config.toml
num_hidden_layers = 9
hidden_size = 512
num_attention_heads = 8
num_key_value_heads = 8
head_dim = 64
intermediate_size = 1024
vocab_size = 16384
hidden_act = "swiglu"
norm = "rmsnorm"
norm_place = "pre"
norm_eps = 1e-06
positions = "rope"
rope_theta = 10000.0
rope_fraction = 0.5
qk_norm = false
attn_scale = 0.125
bias = "none"
tie_word_embeddings = false
parallel_block = false
init = "trunc"
init_std_qkv = 0.0305
init_std_o = 0.0378
init_std_up = 0.0436
init_std_down = 0.0436
optimizer = "adam_hyperball"
learning_rate = 0.00598
beta1 = 0.9
weight_decay = 0.0
lr_head = 0.00582
warmup_steps = 385
schedule = "wsd"
decay_fraction = 1.0
decay_shape = "linear"
final_lr_fraction = 0.0
batch_tokens = 65536
max_seq_len = 512
doc_mask = false
train_tokens = 582500000
max_steps = 8889
dataset = "wikipedia_en"
Each number is 128 + 24 x the weight over its row's rms, rounded and kept within 0 to 255. Layers, rows and columns count from 0. Numbers have three digits each. The size before them is the row's rms in percent of the matrix's.

# k: layer 2 attention key, 512x512, rms 0.0305, rows 148-191, columns 384-447
# q: layer 2 attention query, 512x512, rms 0.0304, rows 149-191, columns 384-447
# v: layer 2 attention value, 512x512, rms 0.0305, rows 128-184, columns 384-447
# o: layer 2 attention output (transposed), 512x512, rms 0.0378, rows 128-183, columns 384-447
k148 108:112143131105099161162142129102128141116136109116133137128132127106087145140110164142104113134146121135134141082130170133118128120097109137101161122122140116151103134133112128170145129135124138
q149 102:085114145134138145124164115162090122132150117116138138142101101155098111126159117144126156131086098087107116151157104109141150154115164089173111163148151119130115105119130089107105117111101147
k149 105:090092155149129140086133133107137152115162130146126119141144157122166139152097114141101132129103120123117143169100120105138101154106145074145067160069141141119143122096115128148162110147112137
q150 105:120142088146098102136104147131092129096150132152124114134150138117110097115111130118124119135063121143122156139161135119109114157139112116116143110144113127165133102086136160129149124097139105
k150 104:093143124142121154153140137165155134148164142106140105182141095104116177118143100113121088152119144133115107141150159136124147113162196081117142145142135139146094113162110111100130163103136104
q151 103:150097139103095113126145148159099137090132140112117149128105153146085142086128098147143163063158156121134130119148118127137144162092126152131130126113084123129130134143096148150112162087145121
k151 102:098104161124118132130180142146111164108126155114107131145112167144108121110162127154120158148119201156152119119113111149122108163149119117114116129130123111097117129158068143116112110101119151
q152 101:182105153146097111148138132130121145119162141130108168160175126122127159102172098102098113124162133136175155116091147125157156137132141121106121156147110079147139128094114165098140146150168125
k152 100:122144125133128077106134153124154099101119145099119151146104147105140127146157136124104132123121149119136107114126118156137110144157149167177137113168087105159075122144133139083089135174139110
q153 099:064140147135117160123116116156107147135131128099124112142158073118141088136124169124134152141067112104114069147145109120100180187132130132116111150151131155149152123102169091159087083113119109
k153 100:107129086150125091152110133165099110124165122153122138108155094101137139186155107101130110171138076139127127152146175125143178130125146099113127147090138155106132089164095090162116150123141126
q154 099:103163168187124100107119145146155105118111142119127143128156103119109098168138147140178118189071119128109112127094106106135118117097090136135085118123147133147151143123112111104149127164102148
k154 098:154109097172115119107118102115129135101094125155136117093128178112123153093112164109086151123129135122140116175144153172143141151109143124106099118153137142109109129146169141110200156119122152
q155 108:160133150147138135132127146094116107112148131085115146148124177162129131106148132135122122122157102152141107105079130110108099081137098143125125121130106095113101094180111097164117119112119133
k155 113:107106102100106138145079080113143096133113154133125102128100169135121117103137142140093145117087158152118152096142105134117108127093133148112119116110101120083168120101141163129145144147101116
q156 099:119141160171165131125130138096136118116079116164151123095127127133097097150106146102188111141135128173130153129141138164098138163116140112133125082161134098106117148155119111136128123149163136
k156 101:121096138156124136122100109108145154126120132149119119137147128113126123087103097112111103118099136091150166134115126096069093111129119117111163128121103076100180145094157145171133119118110077
q157 102:097149197116153104178136158159136119170093129148115097124122084124132128106132182131143141159095156078117155101122129126149113135103149151156151122121134089153119121132130147125119086154109133
k157 102:125148128141116153148125127146136158097119107111124129137126094146156157113114117113160157122130122107133114191148126105151098119139138150153116123083121156133115122135173151095097111147100117
q158 100:123145181134151118101123099158129133125117146127113137150120188113127130143125114132139136120090110126131113150162115138156128189114100133185095138124102127102119138165154117076119116183155128
k158 100:116117204149164106134128170122125112137133140096123165118153124111126066137107117118118150157140153110144145133143131085082124174110144102131117156122145104118145171131064133176128132147110120
q159 103:091120112125150127031117112140130116118136126145131113159121111131129111141166110141111124117106110094139160131132145153139134149091128141135095111159118145170099098108119128107154100162155128
k159 103:100147156146131149105158170120157120128136134136128168149117124166128127135144173171146128153136129102128141140134138129144140143132175152128108155087115134122100132161084151141118142146082143
q160 092:106126108107105137140158127160179177088136100145128104117136138174138151121105089109158115152151128131120156155148109108124129157127133115134148113131143145170118100109132111136143155085134141
k160 096:158131172199149107071157139151147159106146107139120116120127123142187097109159097129127102162097123128153144169111112114121154080154134129101151116093102092176137168120121152124133133106128080
q161 104:097117130139148119162107159125112086128145112136129105127102167132180135163106134138133130071147109136114156141138122108141110113134156163140118136158092125115088136120117146126150149146102138
k161 102:124131165108153136131151112114086157131071124122131137165129129186147100144151154155128145128125090105118159127129099085151130105100114130126129144090126119120145121126160142170168076105093143
q162 103:142088121118078110147076144124094157148119158106131150120117132127146148115116130153127164067141133135143127153140110157147124130116109144123119113122088089120145183125128161126120116124147161
k162 105:133097137102124136167172135134112137126114148127086145149107107085139109135097134146187143112134163139138098100134117147115091136135099132152125111150112111077160159146141136125082113109142149
q163 103:124082124123142119123127118158135093160132093143128110129093108105159127089145125135123116101166142120112085140090111098093101093122081150093092144121129140141111180123144142148138132117132112
k163 102:118152106155150128105084168142116113102136139126124149097122140169118130130146096164076124116185086135133123132092108116153110129138107131096122128122078149147151125099095125164110129141122150
q164 104:128119153138109099097083126152070114110103143136116136166166155134140104114138139112155184123111125134163169141100073115134160083129127113123123180107118116129133103125103114160132173114130107
k164 102:139153137124144103080134099134098127139146127107162115109118132125122118146190161152115174158092127154124104160116142152136144160083193148109137120098128128123137098135135129145145101096092137
q165 100:077183150109122095086162114189107144134119093129132114084126102153137096133176097125144127162114116134115118092127127126148156120120165154135115161105136150134202132104106101088119129114110119
k165 102:115135116131110137101122106125126149107122136120136087135143151105096127150123109142123153152188087146121121120175144143133139134137125126121086176065127129153095129101099140132103151126109139
q166 099:133125140146142127110110118161115205142109119154144124112144156105193099133102147161149166135137116134147090149119106116133114109113132124157134114120152089150115205114124105136118118126102140
k166 105:162151154112168092133175126120141122091126115150121124111144180113164112151135121162147138146196092115149101139138092126125147143114101175086119136125162117119076194119147132118146128104130147
q167 098:117127125135148090102148134120121107152144090145123139098118112132081122127120147145111126151107130144119141119181097157133113167108132144126101144103081161117162158117151164081151185181133111
k167 097:106135148126117146117167114095122085113159131070148141105138134154097112098112101134097113152155137134145131155143137119084148171131124162147145153114121123150125183119074135104153138127135124
q168 099:142146146112156129132121123134129092170143140121120164129117124097159131108135192150105132126121119129140096092132138147154100111141146153138108097155120144101151137148122149115110110195127111
k168 102:148141119108130108141094102158125091108126127103114181118130102139091113139117137133112093097152085080129109102143148130173113175171098149149110145158147172102080138165111132149144127173135151
q169 102:172128109139092128143134137136128137167111138125123139136165172102123141078144154135135113139115125149157166113128133121140091094120097150107151137123131082118173154114131167169114107097095146
k169 100:109100110099146124114108148126133098165150143102142099128118160108162120116111127143159099084147114161151127095135151154154099114171146134153122125176145155145098139144175148113119132148154097
q170 104:109120119165150157176118130145136089133128122095136100170138111116149107144076173132153118090124104104103109092150127144128136091159094171100119084142141148126173176145153181185099144095137155
k170 103:132123098156129138131098135089117132185114126120127133123112083138124149108099122118122070100173157141114141154129167121118132119146124163143117111123125116102148133138152142118148147155146098
q171 103:104137172109105155124180117164102140102141149098124135155140145106097160167117120107106135136081136116140134163095083138129124129141104140129147193114109120153130127146126105106177137154115161
k171 101:114122142124127107109120147114134123127140113114136145116147124160154101148118142139127167151148144131124141154126142141098149168112161111151089097086177098114116145102110114134131132154108136
q172 103:096171132179194134119134166138132094147117121139137134161120105146142099185053146130172091157118132132112131127103164139071135128143163128140150087179150115134117144126168108143106081121101126
k172 102:133135105131090137159086112100126130139110104134136110116127102101122134130085197105114128102169097124104147106129116145129090104086118131158116106117151150108137162098158135137151123143089090
q173 107:120156137160138134151096157082139099159107118101119121125125107165097125161055144152134152131153113118153108116131133139127116113162159132162150060116099112133150179157147141076162151170108155
k173 111:129119121145133142185149134096144105104137115101106098165116113098129110145061132127139105127150115156099148147159064124107115122118128142139126095104126145107153150078147117058107109106166118
q174 101:125111111140078089150115110132068125147057138140138113091141136137149118183095107123166151119132115193131144163152109141137114139164118095128099124102153114136153125096121141137131177090133130
k174 101:113128141158172113099124136146117134124126120103132119140142156116150088133160093134101120091116085129132159144142129141102104083154126127114140133125113094155150126083158160138104087089113128
q175 100:094074137139106143110133104170108129116142129106124092152117085128154117156061110112142118153139143125124101100146135117121138100123153094124180130122129139146119128123128104141137118121128136
k175 102:183113147138118122089182143166099128146126120161136135116141126153166124174161125105147101153141130123107140171111120110146130113120137110124153111125105137153139093145108125123127092093108102
q176 102:129075099110126141137113147057152055165137150136127154121135129134156188154124103112107100147160101135126141150112174131139105121137119099147098117154123126123115084090152151106128165157135185
k176 102:162160121113134095117157144111142106105115115146128138144129147156160094164122142131157108094129101114118124124139112136186092118142107109119170123126103112145094133117162172129124082126141128
q177 101:126141105104132119141162115135180137176085123110147098102118130124118116118093158131156119118101148155154169134163158129129162140080140107128122120126154121089139140143140121136095133094145096
k177 101:127139161159133156095117135103187145119129104131137121099112158120127143141143094134099104154145119139158136135131121106176098139187131140127119117092159143158141133141110139116113136131143098
q178 098:120136076119132107134100104108128132118095133133128113152150118151151127087160140111140137127091116119125136128165135110156161138101098076132107118142168154143092109140128147135131139098131106
k178 099:134111145126149105094143120121151134167106100139144162115112126132148131142164092149105109136129129154149134149146116115151162084144167115118090131122140163147167139149127145131164133111166092
q179 100:173103159120116138152124129105166173127117135126131169117113106132123153122130167126137127135116135142127120130099136109141137116096081138126126067138135088147173144157149140144095120106131077
k179 097:162131126168104107113120165152145142105115115123107107073120160100134120131082136120119133131117099151135091127082102143150114110182125146116139114135133123134136152168120162096071126127138177
q180 098:089177109116126148149161137159111149119103119145134105120106118147115122152058132130123122155074127104107130122172134116096096157154112145142134136114143156140146141142139135133142138125115131
k180 103:103144105148091149119114145145147163128154154131119101183164099088130174145065101114131112165131106120119126181124148100110136129123095082105108144110136168186147161118110102122124144143098151
q181 103:118148180162170108152145126135129076133134133116141121116120149111128117160091167133128135112107134130131097101104135159117095116154164184119113117133102160078151166196120148131137137188130112
k181 111:139157128113119139164092093088124100100053127092128117131100133127080090135087136127082105096070103120111099144113124101106146148087110157156110125114128163125104155103117132141147138168119135
q182 102:068137151127158132167072131083158131144140149145131123143110098104140099139154138114156128140056115116123137143131130112129108129109119087130138122175138103133116088147150092081159093152130157
k182 102:137105131128113115122158154166120150103136142132130130143116094135131131135085130115178112098147131101116111136127135115114127117123124131120135125116145120111121140135168111103156120128123151
q183 104:170111157135147114140147146131156122125140143109108155152146126115100135151145139144127110109154166132143131161111141106128145124092132155115132164127135106134136107141136091136063107152126100
k183 103:196090174124147135107160134115088141147138145146134109123111120116098135125168160094121145106077151156129130104130137081139132146101099146147140123129151121097118091139119120160128088115118123
q184 101:103136053079115133113152112122125137160099113148152128145113101156143133098173096155117147113142096124135149121127140142130155146135105081150104125122149125194133132122122161095133164057130116
k184 101:127148137161138132124144105129174123129132119119128127186145176135144170106125063173138124145166090129138112157138151136160087115145167109107127122118087123154118127145122167099072153157125140
q185 097:134141092145101076089118092088138107098128130150124141115144122137099132116134121106137132122188148204142120098105142151105143094158122124110122119125113106139152133116150108124125145134136093
k185 099:147132081113116112161116108104133118151129141107131134122094128107050163123126142109104094131138117138116161086141142183092126144147126153119177113151103109112107120131099140114085152087127171
q186 103:113170104093122154106177120144104158098145138163129156116133139096122149155130142134156176160088099132098106109172108138147106149165119152157115144118172148103140133148149121098118135120113136
k186 106:107170156133157166109136127131123148128115130112128118129125147075130160116104139144153143147135121158111122139148184120125134116125099097092121143084141147138128125144120125137139127149078172
q187 107:127096171137122165146153105144148169092138132179133163101124150124141107103083121140167153092180150167125091120116155156136135146161157156136126094101097117130111148127100102124146164090165098
k187 112:144132184097124140126137154154111091117123154141102124149147099123111109114165147099106135132104146063160127090147112129090139153111079128095154126170135090139109159139128163172142136095105117
q188 101:161089105096081167139131107106130164181136140118122161137119138137120123110097152099135133123097142136133093125221112111124133128108131117119149120119128134124106165146121120150127095037159109
k188 098:123107111121141109124121106165116101117115143167140134130134145103114148132127102118109101095129105126123132134147161097163121115155108095130111104162125125104161090114130102137120126155137135
q189 098:151130100089170100120130132144144119121094104118132108096139152132161109112104132131150109150069139172128122123113134127143118095114152096126147117126149180140159096129133109120132120102119096
k189 095:118119108104126152081087168167170092153121105142137118121146118107129106152102116144126111119132157110121093143098131152164139114088138129133147110148143157119151140181122116141121146124104104
q190 101:115111143179146142121134139104161127140119090136137152138140107145131098127121128137134127142173138117141103110113150109118152129143120127133126106092144106138189129136124122158090145101093129
k190 102:159137111158149095118111135095104103118146118140135120134134146117107144112109117147086125094136131166148123112162142134098146130154148178120154093100087114118147158090144162102130136148134077
q191 104:150117171107073159099115135129129138067141109146129137127146182123075142154148135099129141163108132086118153188179112116094138177144133091119165125129111118118089164105133105125141125087154157
k191 104:110108109127139120158128103099157136094147134139124131101141129160121149138154150086135150131124153126148186086152169125121093120121163097126172137122129105150110122122144143152154139134143134
v128 101:132143099098116128110128111132167147125080141153136131118147131107115115122066118140117126094136143091121132153150160103140165134100127127153136107115146128145108193135151121113141130097113113
o128 100:169138118182126136165124124129124102125155117091113138130135107140126124114141122108136085117167142168125142112138134152141139122114157116143110119075130109126125079174128130156158134108157121
v129 103:154064148156103147163128136129144145138071110112141137153108178116178143182176096143142161137121165176157117127127109140165102057126096145118103110109105109101129124138154140125107097119144147
o129 101:121157121167189103136143055155177160149168112110175142131117117116141129100112169136124130133119146111119092135154130106102160147117167123172123125166152145145109131121155114166120138143145128
v130 104:144100142089130101131115121126130128189128147106106150124118127088169093058163158141110080126119098098095130160110070116131096172130136114176103129134105159092140104123121113112112144160176135
o130 105:128102136141102141152156118149196144094113124139071134145119134164128125144129095103149138147150126108163130130102118152139188107152114087109108085105118134130114112125144111065149101130091118
v131 097:153150169135100160148110123130106118145113148131142084110105101126131127131138145129138107096111118147128077125135104137141088119114088147095150146146146150095109098136122105137108150143109148
o131 100:101137104097143105120141085136091135125160110138143140115126124122125115135134081103128146142127137139114144113118125128152154157120122110151129148145089113161132127089137174167155121102139127
v132 102:126162182130121128149144141093136140102154137126120128125166134147125144135121138087166149125163140140139119118122158142120104096134124148114135123100088122137134149131094152109098124103111118
o132 101:107129096127126114108138147135120099138079137169167121128151113108164137119121176175063127150120183126124129080138106093144116158096123100108074088109144110119130113122140141145148118138143142
v133 100:106115091139092108210125123121130085125133156143105139175154122115174133108105098108123138101137137129126148130117118143116127069105100159110127170121135146125178149106147114129147112109123155
o133 099:154149132165106098104100128131163123177123142095162134098167087118063113138174102132133105167107103143120167108104105098125121131132117127134102119113124111122129148166116123090093139126105134
v134 108:144082133138116114170128109131090143153108132079114086100119112107171085159060143095149124144103100140090116103168129140171101126102091124110097103096131138156136145101156143121114105100123146
o134 105:151107147120168112127124105142193090084158149128092147175150134092120139119150104131130153100175162125181127121112151110127141142142103096130133120098128146134102144121119108172118162117161157
v135 094:124120138112050129150142117145169131190151125064119081163140092084128176095116112149092129126144120176081104105137139108123122159122109122142131133106096162151139092110094132114134092158160114
o135 094:160088106139140100152150149108155130120142121114126102103076142156109112122171111139136152110165121101103087142133133125103119120145132108080144154122129100164106176135129094098106126087106155
v136 104:116119132178119123103153141147094099065107112102139117121105090138050159146159106158137159091144120107124151119132137151135143135141164136162150128161137080097112099142124085103154113130147100
o136 103:142131123096124097135128169123185098183105101159208124117132190141144118138106112149106122131115124154122124145147146104097103138100140143120119154154123126135128109163124154143167106096124146
v137 107:134112119104137139151122123135149154132115112119127171127113103121136089170092130145139125107087141131100115155150128130152166128091119129143115151127138115102152164120159157118132091129119135
o137 102:117142141062149168129138133115127152105143120108128108100100162131144144131133142100127116141098149121109143147113145060147116146131110162125149152103131159129092104116086103122104156121135094
v138 100:092136117101132118145126102154090087163128157104134093152114157120103113200168152141143131135138121169142162125129123132110112129175143172098121176151132107122150116102113112103130134118139096
o138 099:133130103091174129127144166108159133118125135112097129185156136088150139142108126117106135173085138111086134119153155168155118123126143106076166099106160162106110121132105071110116116105139161
v139 104:153087102090167108113136125123091156090136128089099119165147136156146116121136101134142152114171127106104142143123126118180133107090103132129126131114079151167110151131157101106136115081132124
o139 100:165155142131135156114120119083173115107092165142092193085102135115117112155124129097154098135152115150144130121086130126092124129156139091113112103079134117149110117170152117119117111148138149
v140 102:116139168108089142133129122122104108124116111100124136140087150103186170144174112146127108106127131099154123130157141112149118139108116152125137129160109113085089127128131105128131129124150156
o140 102:149180099139126126103144116135111140131177128129089145124121136130105108148127116118086131123097177136118093166125134123106114165157165140151124100157164171166151162127151137158142115110122120
v141 104:121096107104147124112125120117123122145093116104125152159115153098181127177154144130139172132141147126095118086114138131115151104125123138112109132138139094127109060145094143127164073172166126
o141 101:099131106148141109114150145104110172150118173118129141090144100142078132124103154131144121151106085107175128132153127127151065149158070126134104140130095125156136161102120085117082156112098117
v142 103:142121113102118143104124144123116126095106122174139120113104137114119121174158127171164124099150120180166078105077108123159158119129144135160142139114128120140138117142139122163157115119082139
o142 104:104121103126109125136128140104110119169164148124141118117136141167126115128105136130122110117095142125140142142145172147138113132103140123122150128096117105126112138122117136142129097134143129
v143 100:121138137144141102080120139110140114135088133069123093123117165090115119126150092142097154081117156127132151127144130130117141125146152144137103078124102120131102148124128131124119168121178109
o143 099:095148112118139149128125106117158078148135139128141111135159095148115153127165136171146110147120164082137110105157132122112114132109146130129098148134108112136130159196099080132151104119073102
v144 101:157125151105102086115142148126151138111141175146110136141092124144121100080135127119125129135144133146169128100110147123148118099142141140135142152122100094152153182104084163141132145113096080
o144 101:156145126196137125162107139130123093111130142101131132120128117119140120152162122101114126150145155174108146139129101095140117140085137135146106094145140149133134077180149122132127133177166147
v145 102:122113112086129164159143117131089084171165142079127103136095094146105135151173126143116176111128103138158116177128103117142133118113154125163126150152097139162137084148123150112109132139142083
o145 102:116097100141187081116194133103117151091141158127117129127121144147104146134100123122124107103156093137125139073143172089109125136118114075102086131124111091150142157102130104103115125098131140
v146 101:176097103129179127102134119118096145075151126131136102095112132119158155151116116138128132108134124108133106160157117112139109137117159131128114114116081105159123104112108157132165148110124111
o146 102:104123119138136116155123143138148108177132094161158168147139118074135177109127104117122104118103146115124157100119143149089129128107158146127159095150194167103129113104147162147090109159156121
v147 097:104162079116073124109115125103171141115139142104114083132151127090138142182113160146117136146109137147138112102180131129146102155148126143087132149136137128099126141123107092097116143168136161
o147 093:159122158148141162113144131179110145095118078144087140110143119144159105122096089142104127110114155145107149160139135128158154094144108118124143142130173071154087103087136096129132105113161134
v148 103:090144162142134151086130085113140116127069102106126146107119172117121098133130122101136123149140143114143138091129164130097167108140133115128149119120119115112099122134119158145096096139145116
o148 102:114135104098115137180077155133144157117141139104120109125121103146170181140110123135144120130101123118175141144160111142109107153125106167134117124135117124117130141170153117140122142121111132
v149 094:113094106117126147122140085120116138132127141098145181168112134111168120156135116132115178101114126160122085100123109115137129147104132133137100150151179125143110121147162090163147146140139173
o149 092:131101103152118093150138118132159109133120144145109102119117132083118102134085135105141128111105109113117194169095143123140133133125135222176143111083115155116122136146114118150129129069120102
v150 105:145176158120092135119105113096125119122108098150143105125091112101150133123148052142105148118110129127177109139153108138149100157142153122112141146107085102100088087134122201134116148107147135
o150 103:114136092112161134175137124154132137105132135122154108136117111150122121119118174152138123131114137102139091131151118131101132156093161124103139166149122144127161165132156117128127078162125168
v151 108:101091087106175126130147131129147163132133115126130172128128109157125103114104147114135128188176143094135135173110134132112132127141131135119122172130154100134160073143112114099156084117111128
o151 105:179157163143079096131110156121102125162157119138130133098126143114142121209103130103122125155095085155107117124136150132152165131091118175121150138115130147105133117102152106134108167138090150
v152 105:106141098127154128126142119143131125106114125179111090102150143142140131109181124122141140113164101131159122115082121112141147087159148139122155089105127123105115137140103151111139150139159185
o152 106:097143141153149136137155101161103147134110132073179189116127139159146153160143168130153100128137147100133112154113104151118137138142158124142103139157127136101160112092098159099136141128152122
v153 103:143129137156121107093107141108145148116128108101137167149093183177126110136109087146116108130133127133099126123076124131157146093107108107135081135120127149165099100186178165076098105123127125
o153 097:074141084123154103148092119108114099116134132159151116126140119121127135134127164088146153092158119146146136122147160121130142171151161150167162116124088125123122129121126096123122147123117092
v154 097:116155157110099155147107140099116120149178126126136134128116102116120134145127194133136110151103113130125197130108122121116115150130122121121126149115121182109170125147113124075072085109085141
o154 098:136146116129146174100168148143160131093124115147099124163101089098136149113124115127107121139106079088121131128139099150115165099138131099132107120123097158094091130140094106089146133124137157
v155 103:122118108117140133127148133144143117091146144105112134113184094154120101102077155135110087140128091109119116142152143140122165134156077120139105131118205187145077140166170128122153127127116125
o155 106:151081173148092122116131186147132090131084076144108123102159183133144093139131079094139131092158118143129153123087107100179150114097142120170105097118105097124136096167107122122102133119143115
v156 100:125140169196096143151133135106144144145116128121130130133145108138122123093067097123129115149123141096137108125110124123123147122136127117118150183113108150118140154107106103122119130133125151
o156 103:177125150061120128120133106127128121115160125081110136127182176145113136128143122139156128123158135169121093167099126103120081098151130106143144113138139118124163151151135112112105129157144185
v157 104:112099171114132111136132114127138143137160125164130132074127135141136118102136157114126163113163120105135111129107144133146126158155148145124120147100113157110111136082133115087163142139145138
o157 101:163119132161118134168119151108168087149124131118157119105126137134089135132144105120137157166116150106141119154169137166121150132125123110108154132101144114138114105110140137186071135162143160
v158 100:125162126120124117140147111112155125119124147109134052153158089111121122132117153130118061132109151117128131147163143144116153151101109121128119143094122138150125087098104134115135118107120151
o158 103:190122097156111137112087136126099129118129131119079140144134081133098145140118133133134058117177114152113142073091119129112115095089094105131091124113112075130126162127161113135106120143116129
v159 100:124126138168153148156125155144156137171133123095121132122129120128142129115130143123183150155091148138152175138140106118125135143112135107131140098113123128128108124129121111121145120114134071
o159 102:161147097129121128127089087131116154084175141123134104165101081096144139106130117108106119131145104130078088099110102126126105086144125114116127151127118153153149124128125109140121124111118156
v160 102:124151107108148144096149179136154108141093110140129134099137119138151111141156161127109153137119169124132143173134115156109113140143119094143129123142125142108130141139090052088112136136109110
o160 099:148132163116147165144098105118101113104105132104103101126124136122163135115097130140148143134137068109112128113129108120132129113130124140099091155117110114163145109117086144128171153139125162
v161 108:161112157094113151148127126136125170106112094133155113143113141119182163153152093145116141125103141124123107126099102105091129121143131135152135118147125114120157137116102172137129105092146147
o161 108:119152106138141106159094082153139134154154109160121120199094131153082126094132176166142142113086106093143096131106135120112137114120156124138118162165139194117093129123140132128084135171101120
v162 102:144099128170095095116108116131108159124147137153123126150172133123120177121106088092124138096097134108113115132096128121115132118154183122131136154145133128100127115122137164131125157134132115
o162 103:125109127104145167145124097149133145194132081134145142100180111107136108105171186152116106167126190116100103145159128124121099110108126167119161120153124168113114142110107115133159120153110101
v163 107:121089138109131129109137126138160141101151143115137135107121146132180118102200133078173115139140138135176134115121140122138147160125157112111128131087124091154105134072154123110147125176184120
o163 103:137139131175146096164147138113132151114115151106113094111094039102117123135092133143131124129099128138096086162138093156142117092118149140132115119101106109120148119147147098119077120074057100
v164 104:083104138145158159135115155132124146140109122162126161107093094153105081135107140153115144156133101157132137115159097112143099100125094138123151109082134158053102136162163080135133121170089119
o164 105:103146153089086162105165112150156155096135138124134116142127139109146168124140082101135106117144142125166162160111122089114142154133131175153130132150100136129157122123109128087155177107166124
v165 106:092131137114126114152134148162126110103128135124118162157126146152122108137147118146161148157140094135123150130117154126167106139115123095128165151155170126142124155144103063108141108123154165
o165 108:159121124153119113109160171110116153129115169101156106135133087167126125146148136137146134124156124145147115111102128140132121146130109105121110105121086105135083124151112117089144167102123120
v166 101:156159179163130126117152111133126102157121099126150108076087151139136174119149132120132157142146150155167119117148118131139116124102165163107166097120109108068174146115152207175120076129160159
o166 100:117093101072130102136124131144146151071163154118154111132104146124115138114127171093137143121083173112108073145120148137145128144120135116132132135130135155151131139137170108137090132141128104
v167 098:135081164126147116149126163107155125144122144118138120109121089111136123119107121115150087143101134148150163147144158125100089122089110118124138128113126121139129124106108120157140103137133091
o167 099:105152081121150138157142120166129147103151096109142111143110118116142127158136114137091114101139134134130139124126109152159136137159146128112076129110134167140142138144101077134093159092126151
v168 102:100117125162116153142098144130129165137155129120119114142085103130155176115131133135161130142178141165116123132107104128093093122105119123136119170150110162136154111068134143133086094099123140
o168 100:141183134082122157134137131126151096142100104142082156125117138152108142136110144118148146134086141058086123130118155097107107117151148137113132143119124159142109139153130091138094118126134107
v169 106:113124181142114151143138130126133121132129122144146112147130087066140107104142157123130114120132145119094093128102117151088132174142087153127175147132132123087111147081095163178096088167094111
o169 103:108131144081125164139145133160155149113153108115139126127139157150136120134138149138128167099110121124148136186139139087122147113122121148142147143142151170132126130171130092081119152110142159
v170 106:167117126123160098149110120141070141141117120120125097082144144151080138134153097157100127095128092137163168114134116136087143110132161107118122133133151140149108108086149162104142121156182144
o170 102:114077124083088096160138093106137126132174114143145165089152169139105150128116132096157151173150169152096140114113104144154150110143125160103144127140119161142124118148123122133129147111098100
v171 106:147116118157092167135113109115155111204145114141143196120147144160137138065136108125153093139098140109115140121146092128125180139108118122108159137150140149131157122098130118116121145118142139
o171 102:134144103146150142123124159170118166088143124118093118144159094114144106147100168151164153117160117111131091128105149146143119104107164134139130116151138136116149130119146144135124160122143172
v172 100:147131115120158128132113144128150138091148156088120121181160126096130137140094146134135093123120127087097092159136082141162146100105097109092109127129128141172151142136136114160095109104103158
o172 099:098124147133097121122132122135133150146136122134106173155101110173142111111139121134095134143156138126088127118133146121119116114150106110152143130131124127138131119130102145086133116149149088
v173 106:153141120171112150088113137140119082156108111098114197117103151129128182132131093167125137115138115154091098159128138140141139105100165101114149136141098148123151104172149138093132123135146134
o173 104:086079142139129154127163131121171164084137084152131113130153118158129101120107160141140131096118077087123160142152080151112100112153144142136088115098121098103112177118121145143138112124092101
v174 104:128083146141162135147147157111094109143119121123107148113079120118134144081114153159157152109107131142103102135129118150097144115191090161133111126124131109143124169143126140193094178125128121
o174 100:080142126110112141118115088142136109123172148102129085122117071142130113115110136151130130163151094085107168089119144096156132113124154104107129064166127129140128119087133123097155093113121102
v175 102:130070101138104160105139152089150134156127118134108131108131126110145102129131127133158116133153105117152144154139148138100145088145083142119125154129173109128156138124131113125117120092113122
o175 100:119121139077123100134137126166107141102085139114128117095132173132144137105085147125108116105118141132119135099140122073156125107151128096087157134154081145144124129136122128125122119184128100
v176 103:090120122102126152113120135141146133103133116109144140134113098112143147158125188142122147092153123106097083142150139116144128144119094131152098150109145155126082133159150110103171121143108114
o176 100:094094160088131115109141130130115123149151097148133102126117187167136136126151089079117149124118126106152123182123163111109127133105102118131130150155140121132113114078122087132116123115129128
v177 101:134104152164127106110131116107098122125114155111101113151122126122170108099195175155145105103117103088136110115124124142168095132108131128133103158142118116096105133123144110126156127133126115
o177 102:106148159132163133107132077134168123075099163119079180106137174135093134124092128088083162136109144118129126131165156097139176123143137114133131122170098151170125078120133129125130132122097129
v178 097:126087118128105139118144120102122149140126132157128130185128106151092119132056113085125127158137120152133071148155104142153127147117115087097143135112158157147188145161099111075163141124129169
o178 097:185126159123101149113116147131116118134114120118119108165173129094093117148147139145162090124096115146130148145090129104118118093097104200129108133134135119136099109125109109140076159119123158
v179 108:119111119115124125110099116117163098106092137154123145126136153135173115169112111103074135114140146115164108129125120125160120123158092133161072167091137134158127145122128150116124161080164175
o179 111:175144109118105097164141129127126109141139123109108093097117155195097113132126110123138153136122171157127139134133107111149158124156117116123156082128079086116161142147174137160132143123116105
v180 108:181107127131097124130100103132130097096151137086134112138153132095117157092169161114127167149119135125167169103108158127108130140150131134133173167145108122107143089121111165141152149113150114
o180 107:127127093141167136114167118119156170189110135142135142161126146123165121141142135158111132132129141119091084146125094152135120084121111134112152123191120152135138133105156137103112102138144154
v181 106:142053117146104111171119150127116129122152151123119140166137087138137123166120143101139128151149145115120167153116086117099103138116138111149103134161108110117143106138126142110141148100126140
o181 103:115131115165174132136148095119148114124094147124047132126122132081106135101119094121133140102110142120143163116168130138173111057168127117110069118142111127138121145123097121130130100100131141
v182 105:122144123125095133059148146148163157102113116144144158135139141129120133120155156125119135181149134110154141113123158127109079161126137135127144119118142112143180164136155130096100170108098163
o182 100:155134149104129126140162127143099170100155128112089129130130103140131123143065153098137117073116120150132142135122144163130129134156139139109081132105149112136149105154128129099085111149131089
v183 103:127133146116153165160134109100138093163147125073134151134156151142127179156138096051119130101119140134099154073120124119148149119119119090127113172109122111132136128127113136130126101093102131
o183 103:163111131140151128155111110125133131081112104114130124071148089109149129114073165168131132130153110154099125119133108110087122093102127185122118132113127167110128135105171156148158141120126125
v184 101:104143134135172118135113123151138127107116124103141118159109118126111114156146115128143122101109086140122126172130129128166098130126117105147116099121157122110146131151097173128098198118125158